Weights of a small GPT-style language model, trained from scratch on English Wikipedia: hashed n-gram embeddings, 161M tokens.
Each number is 200 + 30 x the weight over its row's rms, rounded and kept within 0 to 999. Layers, rows and columns count from 0. The size before them is the row's rms in percent of the matrix's.

# o: layer 8 attention output (transposed), 192x192, rms 0.168, rows 60-63, columns 0-63
# v: layer 8 attention value, 192x192, rms 0.177, rows 61-63, columns 0-63
# q: layer 8 attention query, 192x192, rms 0.16, rows 64-84, columns 0-63
# k: layer 8 attention key, 192x192, rms 0.161, rows 64-84, columns 0-63
o60,088,159,230,230,243,195,176,197,189,221,181,231,223,180,222,124,182,258,228,220,182,231,213,151,198,245,190,162,170,149,228,205,160,208,180,166,238,256,158,236,188,231,195,174,200,193,191,158,225,167,194,173,227,259,226,166,247,170,169,221,242,185,215,208,179
v61,110,217,178,219,223,116,173,172,192,192,164,238,207,206,247,267,150,239,194,231,224,175,204,208,266,203,199,186,172,197,265,224,188,202,200,225,164,183,214,153,183,186,197,171,184,247,211,214,119,185,205,186,193,207,168,213,225,282,201,137,200,212,245,186,162
o61,095,245,234,168,226,170,173,243,222,159,186,263,191,214,167,251,214,221,187,160,192,158,167,171,192,160,228,191,213,177,190,204,266,182,190,214,209,204,218,173,199,162,220,221,163,226,199,200,132,157,209,172,214,163,189,178,255,244,189,154,329,193,198,149,162
v62,098,197,206,217,193,190,188,236,182,166,191,162,278,209,201,172,188,238,195,198,211,175,194,183,234,225,163,225,153,200,220,239,198,196,249,216,170,135,153,207,210,240,207,188,259,207,220,234,147,183,168,224,227,233,236,195,170,286,207,302,193,221,239,185,200
o62,105,249,147,179,206,172,150,179,229,225,254,217,207,208,206,218,225,157,209,219,171,182,210,192,174,184,211,245,221,185,165,209,169,227,232,148,192,219,208,234,190,108,184,181,240,218,221,177,261,220,193,204,180,154,199,200,181,244,193,214,172,219,191,283,169
v63,104,187,240,157,205,196,165,141,189,204,218,183,180,228,233,186,219,176,232,183,181,205,192,216,193,147,157,216,211,176,207,224,188,184,204,190,233,233,219,192,170,176,176,188,154,170,249,204,258,198,191,253,244,254,235,214,201,191,191,261,189,203,181,231,250
o63,117,186,153,260,175,170,237,173,168,192,211,151,221,220,257,167,122,200,190,224,186,222,182,218,220,236,216,174,170,247,188,171,180,182,146,163,149,194,239,184,196,166,186,210,210,147,220,172,218,192,265,219,228,262,228,245,201,196,181,248,198,242,195,171,219
q64,075,261,248,206,206,153,170,166,171,183,219,225,180,217,184,197,249,188,193,291,254,233,203,186,173,153,206,167,178,235,185,278,226,212,203,250,199,193,158,229,218,210,191,210,244,198,149,223,198,208,198,243,206,224,168,182,212,192,239,192,175,191,264,190,201
k64,087,159,144,160,232,200,181,176,190,221,203,220,150,178,192,249,216,129,214,159,208,200,176,183,207,214,217,266,206,155,264,205,200,167,198,183,230,201,192,180,195,182,244,205,150,216,180,213,128,291,211,192,151,150,185,180,181,207,205,171,219,159,130,236,169
q65,063,188,253,182,198,230,195,238,255,199,162,215,183,167,192,168,146,213,211,157,185,143,193,223,217,217,165,184,214,191,213,187,192,213,224,177,229,210,205,213,196,213,232,183,148,122,236,193,195,250,191,244,169,252,199,200,221,187,208,242,208,207,204,197,209
k65,092,201,254,237,142,193,190,184,211,137,192,183,235,189,201,205,221,179,161,241,170,225,196,253,212,169,249,141,203,216,200,185,193,216,216,225,220,143,206,252,181,206,234,186,288,211,224,174,168,153,206,155,197,167,210,178,233,198,161,190,216,171,199,187,167
q66,071,210,126,169,128,214,226,226,136,218,232,218,187,183,158,199,195,195,158,134,217,158,216,246,194,213,198,242,231,276,209,195,184,243,206,203,120,233,210,216,176,176,173,187,193,222,211,214,208,234,161,225,207,180,212,179,228,200,175,184,197,228,221,213,129
k66,089,226,211,201,217,220,114,185,200,207,197,156,246,241,175,126,178,197,208,234,172,208,182,249,186,226,222,236,194,185,224,165,198,176,206,225,215,264,266,185,248,178,170,181,152,174,173,199,214,238,217,217,210,193,187,203,178,218,181,204,205,206,146,251,248
q67,069,219,231,244,182,170,207,212,152,219,186,234,228,191,196,200,165,180,164,164,220,192,168,190,184,201,192,182,213,242,224,244,242,229,198,213,195,210,192,213,173,197,173,218,188,235,216,151,205,194,172,137,207,163,234,182,201,203,201,209,193,232,239,177,190
k67,088,226,172,206,238,230,217,191,172,222,210,172,141,203,174,188,212,176,239,204,212,193,259,162,143,282,190,171,211,192,200,254,206,193,202,192,191,191,218,193,220,178,165,188,217,219,189,183,218,243,194,205,191,255,180,194,167,178,244,174,207,181,257,200,224
q68,093,242,208,223,203,168,194,172,128,223,213,156,150,193,200,193,204,167,218,183,221,190,223,213,188,228,186,172,172,203,210,205,184,243,218,289,198,187,182,196,217,190,169,167,231,224,208,204,208,225,158,221,256,113,210,150,171,150,194,182,197,199,174,215,171
k68,086,189,163,235,184,194,238,162,210,244,234,211,168,227,217,152,173,252,177,172,235,206,210,182,226,156,197,209,207,157,160,140,229,166,248,166,230,243,190,240,247,205,169,197,182,221,204,178,218,210,207,203,233,191,232,249,213,208,176,185,194,135,242,235,155
q69,078,239,203,176,222,229,185,185,230,174,212,191,172,178,223,225,203,175,227,226,255,180,230,213,235,236,161,162,149,167,224,167,195,230,238,197,186,186,172,183,166,163,135,225,226,215,188,185,201,173,149,174,267,208,200,224,231,165,223,210,167,161,201,224,202
k69,076,216,258,206,199,193,207,184,217,192,205,162,198,212,188,192,255,204,170,197,167,195,159,202,210,187,177,188,234,241,232,246,156,219,205,252,218,168,243,212,203,218,192,213,212,197,268,152,193,135,178,158,204,206,195,197,261,204,220,226,184,192,192,181,187
q70,094,185,137,182,200,230,213,233,182,191,206,179,269,165,132,176,171,166,167,193,146,160,197,158,165,161,205,199,184,201,198,220,156,191,187,157,175,245,202,233,213,208,253,235,179,252,211,212,216,187,202,193,178,199,151,182,162,223,165,185,195,193,222,200,204
k70,087,105,199,183,246,183,194,188,222,200,214,296,215,200,231,151,174,181,205,223,210,268,198,178,204,163,193,172,145,196,255,179,231,177,191,163,198,204,231,157,147,187,216,153,220,186,169,200,199,255,241,220,144,215,197,226,212,183,228,212,209,212,163,222,205
q71,110,231,180,194,173,193,203,199,153,204,218,177,183,164,134,168,196,192,189,193,143,199,219,232,175,252,223,195,213,263,220,256,166,243,229,201,232,205,177,212,206,213,223,159,251,238,161,206,227,260,161,211,217,144,221,154,265,175,202,195,203,250,179,223,166
k71,075,243,198,207,147,214,232,221,208,239,239,161,204,253,190,198,190,246,177,163,202,192,232,159,234,174,220,215,211,158,201,158,231,194,209,206,164,212,192,264,239,182,171,198,232,202,220,185,200,177,168,199,240,219,192,175,166,190,186,200,201,161,270,265,221
q72,103,216,257,188,200,207,162,191,188,227,190,215,209,198,173,178,179,241,200,171,183,226,183,207,184,222,204,166,189,220,202,233,169,230,229,247,232,151,171,152,208,224,182,192,235,175,219,204,242,265,176,254,208,142,195,166,228,165,221,180,195,217,157,222,194
k72,089,264,156,185,205,218,231,212,195,251,228,170,216,194,152,177,280,226,201,163,163,199,222,178,195,167,190,243,221,190,171,199,226,195,215,223,202,178,250,221,225,178,158,216,157,213,232,174,197,184,191,173,243,219,227,204,212,215,184,213,166,208,181,246,148
q73,099,220,168,191,229,165,236,143,200,195,173,159,165,178,203,251,197,187,194,192,244,182,194,209,274,206,146,232,204,199,164,131,198,191,204,248,251,209,243,216,157,173,204,266,180,165,262,239,152,165,131,205,183,165,191,247,239,212,258,194,205,193,175,208,218
k73,073,203,197,194,240,221,204,177,203,182,160,205,176,240,230,244,170,188,194,243,180,201,174,194,201,217,192,161,233,191,219,207,178,243,167,210,187,203,209,155,179,205,190,224,189,185,162,240,206,193,226,206,192,193,195,180,231,171,234,225,208,252,248,187,201
q74,101,177,169,156,264,165,223,189,259,224,201,191,178,202,222,259,203,193,209,185,197,213,193,219,277,188,169,227,183,171,172,145,241,199,161,145,183,183,249,195,176,182,207,202,167,211,231,196,169,196,194,196,160,245,166,234,199,267,232,187,207,208,179,171,186
k74,096,113,213,261,198,194,150,171,180,138,168,238,199,234,238,208,142,176,179,271,236,207,188,224,166,219,202,192,221,200,203,189,171,251,177,165,181,243,181,202,186,201,205,185,195,156,206,229,231,249,246,193,163,239,220,249,199,210,203,224,236,188,196,148,259
q75,094,196,190,188,196,238,206,272,175,205,215,214,192,195,155,165,142,183,163,210,176,207,217,220,180,181,251,208,197,236,199,212,187,163,181,145,141,196,188,240,222,193,197,252,202,230,221,248,240,137,259,188,218,190,206,172,180,172,162,181,193,195,230,205,195
k75,077,216,165,202,186,163,215,191,166,202,233,224,188,224,185,178,214,206,174,163,204,220,238,137,247,221,204,272,178,168,230,220,272,192,229,214,209,218,176,178,218,181,179,169,162,213,192,203,180,238,189,250,194,191,218,232,200,220,198,177,212,137,223,228,178
q76,097,194,161,247,170,162,213,150,187,190,163,189,161,219,182,234,218,231,208,233,248,189,167,188,240,204,163,194,187,242,146,198,250,221,212,228,212,222,230,240,179,184,209,223,169,206,197,225,163,218,142,211,218,203,194,241,233,230,221,203,230,158,208,165,203
k76,073,137,192,199,209,245,248,196,229,183,142,220,167,219,159,242,104,188,244,244,199,208,176,231,209,194,202,150,207,153,199,169,175,214,214,206,198,156,168,182,181,205,240,160,205,207,238,182,196,226,205,226,183,207,168,141,216,198,252,218,224,236,237,166,238
q77,107,176,165,213,245,197,245,183,246,220,170,179,210,183,214,245,215,212,201,220,230,216,194,198,262,185,160,206,207,159,177,153,246,188,179,163,202,167,252,175,199,190,217,248,136,205,199,214,162,185,203,179,181,219,198,245,197,268,220,210,208,156,167,160,186
k77,090,129,227,233,212,200,157,165,171,153,167,246,234,223,260,167,164,171,214,257,230,232,175,254,203,188,198,175,188,181,227,189,169,223,197,174,201,192,181,187,179,214,199,207,196,153,184,224,226,206,251,198,155,205,220,251,236,202,210,236,263,187,131,160,247
q78,100,225,246,194,183,254,221,250,223,144,184,157,275,163,230,193,143,217,201,243,214,213,233,172,166,216,226,128,170,153,181,160,154,216,174,143,209,198,199,161,230,184,213,241,214,184,210,230,196,169,217,199,210,168,194,185,119,211,176,204,169,176,212,262,191
k78,112,305,186,216,200,176,140,217,203,253,232,125,144,161,175,208,172,185,175,121,198,196,226,213,182,201,220,189,269,226,219,193,146,240,206,233,196,224,228,196,228,193,199,207,189,221,177,217,228,190,167,182,179,146,212,148,220,164,194,210,171,194,174,266,166
q79,112,202,273,257,153,173,174,220,183,206,239,164,241,235,196,147,155,208,174,237,202,228,225,156,130,192,233,166,214,221,194,212,242,206,226,179,205,231,192,151,212,252,154,161,202,192,174,231,243,208,175,214,244,198,235,175,167,174,200,240,219,200,169,216,237
k79,090,257,233,192,196,190,193,219,239,215,209,184,211,140,168,216,237,211,235,193,162,155,202,197,172,200,229,230,201,207,196,197,221,151,239,190,224,180,244,256,275,168,195,247,187,195,152,151,164,166,196,181,221,171,180,156,224,212,196,161,168,183,238,225,190
q80,115,233,248,206,155,183,191,263,142,164,231,207,213,185,224,147,168,175,188,252,198,229,223,224,111,247,242,182,202,223,252,201,187,214,220,188,200,225,193,139,209,179,212,197,223,218,173,206,229,165,207,188,216,178,231,142,220,199,168,197,190,174,237,221,211
k80,097,290,175,154,171,215,255,249,283,221,228,188,183,182,183,261,199,220,248,133,207,185,213,190,186,193,257,230,190,185,192,200,207,190,214,233,178,220,227,221,236,152,212,229,199,228,161,152,143,195,163,238,224,182,212,143,190,190,202,177,133,170,212,280,158
q81,112,162,181,229,223,175,172,166,232,217,213,172,160,256,215,182,168,190,215,164,175,192,230,153,170,189,189,206,239,204,157,219,248,203,176,188,231,254,170,187,195,279,179,111,190,193,170,194,209,237,177,197,198,206,154,167,200,186,230,229,220,185,202,160,199
k81,087,156,228,198,188,141,204,193,235,145,226,206,222,201,177,214,185,236,203,254,225,195,172,200,174,197,220,253,209,172,208,240,224,211,207,176,241,135,237,214,246,204,205,150,176,184,182,236,233,179,218,153,206,224,174,210,197,236,207,192,236,133,196,165,259
q82,100,198,263,217,176,192,179,232,203,171,226,207,200,230,222,151,179,211,193,256,186,219,207,184,118,230,214,154,233,183,263,216,189,189,233,185,203,233,194,163,207,218,197,137,248,164,159,182,235,203,214,197,234,221,259,197,194,164,212,241,184,205,201,237,238
k82,083,248,163,168,149,196,231,231,218,210,228,191,199,181,224,191,243,174,247,229,181,179,262,218,182,157,216,182,124,182,179,253,198,182,268,204,218,209,266,237,234,182,199,225,208,201,196,161,208,184,168,215,235,197,204,201,172,238,193,172,134,226,239,221,193
q83,102,167,192,160,257,150,156,139,222,232,186,217,127,202,214,246,197,186,222,117,171,218,170,187,209,151,193,253,239,229,218,224,225,140,201,230,242,200,172,227,202,259,193,155,171,226,209,184,173,203,190,198,177,182,144,174,242,198,256,178,229,246,203,189,192
k83,124,152,198,191,230,224,221,187,198,239,191,219,151,290,220,209,195,180,199,225,268,177,176,152,226,230,152,223,200,167,216,213,263,221,169,138,213,175,167,198,206,217,170,164,183,160,239,249,190,233,218,156,193,255,200,235,179,192,194,238,264,222,219,176,215
q84,104,166,179,239,250,188,207,190,195,253,158,223,180,215,163,269,211,211,220,199,226,208,160,124,249,163,180,224,176,200,174,208,278,227,184,168,199,162,197,251,177,220,217,184,167,212,225,237,170,218,154,177,193,209,120,235,201,257,225,184,239,210,215,117,214
k84,094,147,167,263,251,190,152,188,171,151,151,209,231,234,207,197,171,222,181,228,210,232,130,231,228,203,178,214,240,198,173,184,183,249,146,142,198,182,180,185,176,224,192,175,247,169,189,205,234,215,253,146,152,236,202,264,222,178,219,263,260,219,145,156,213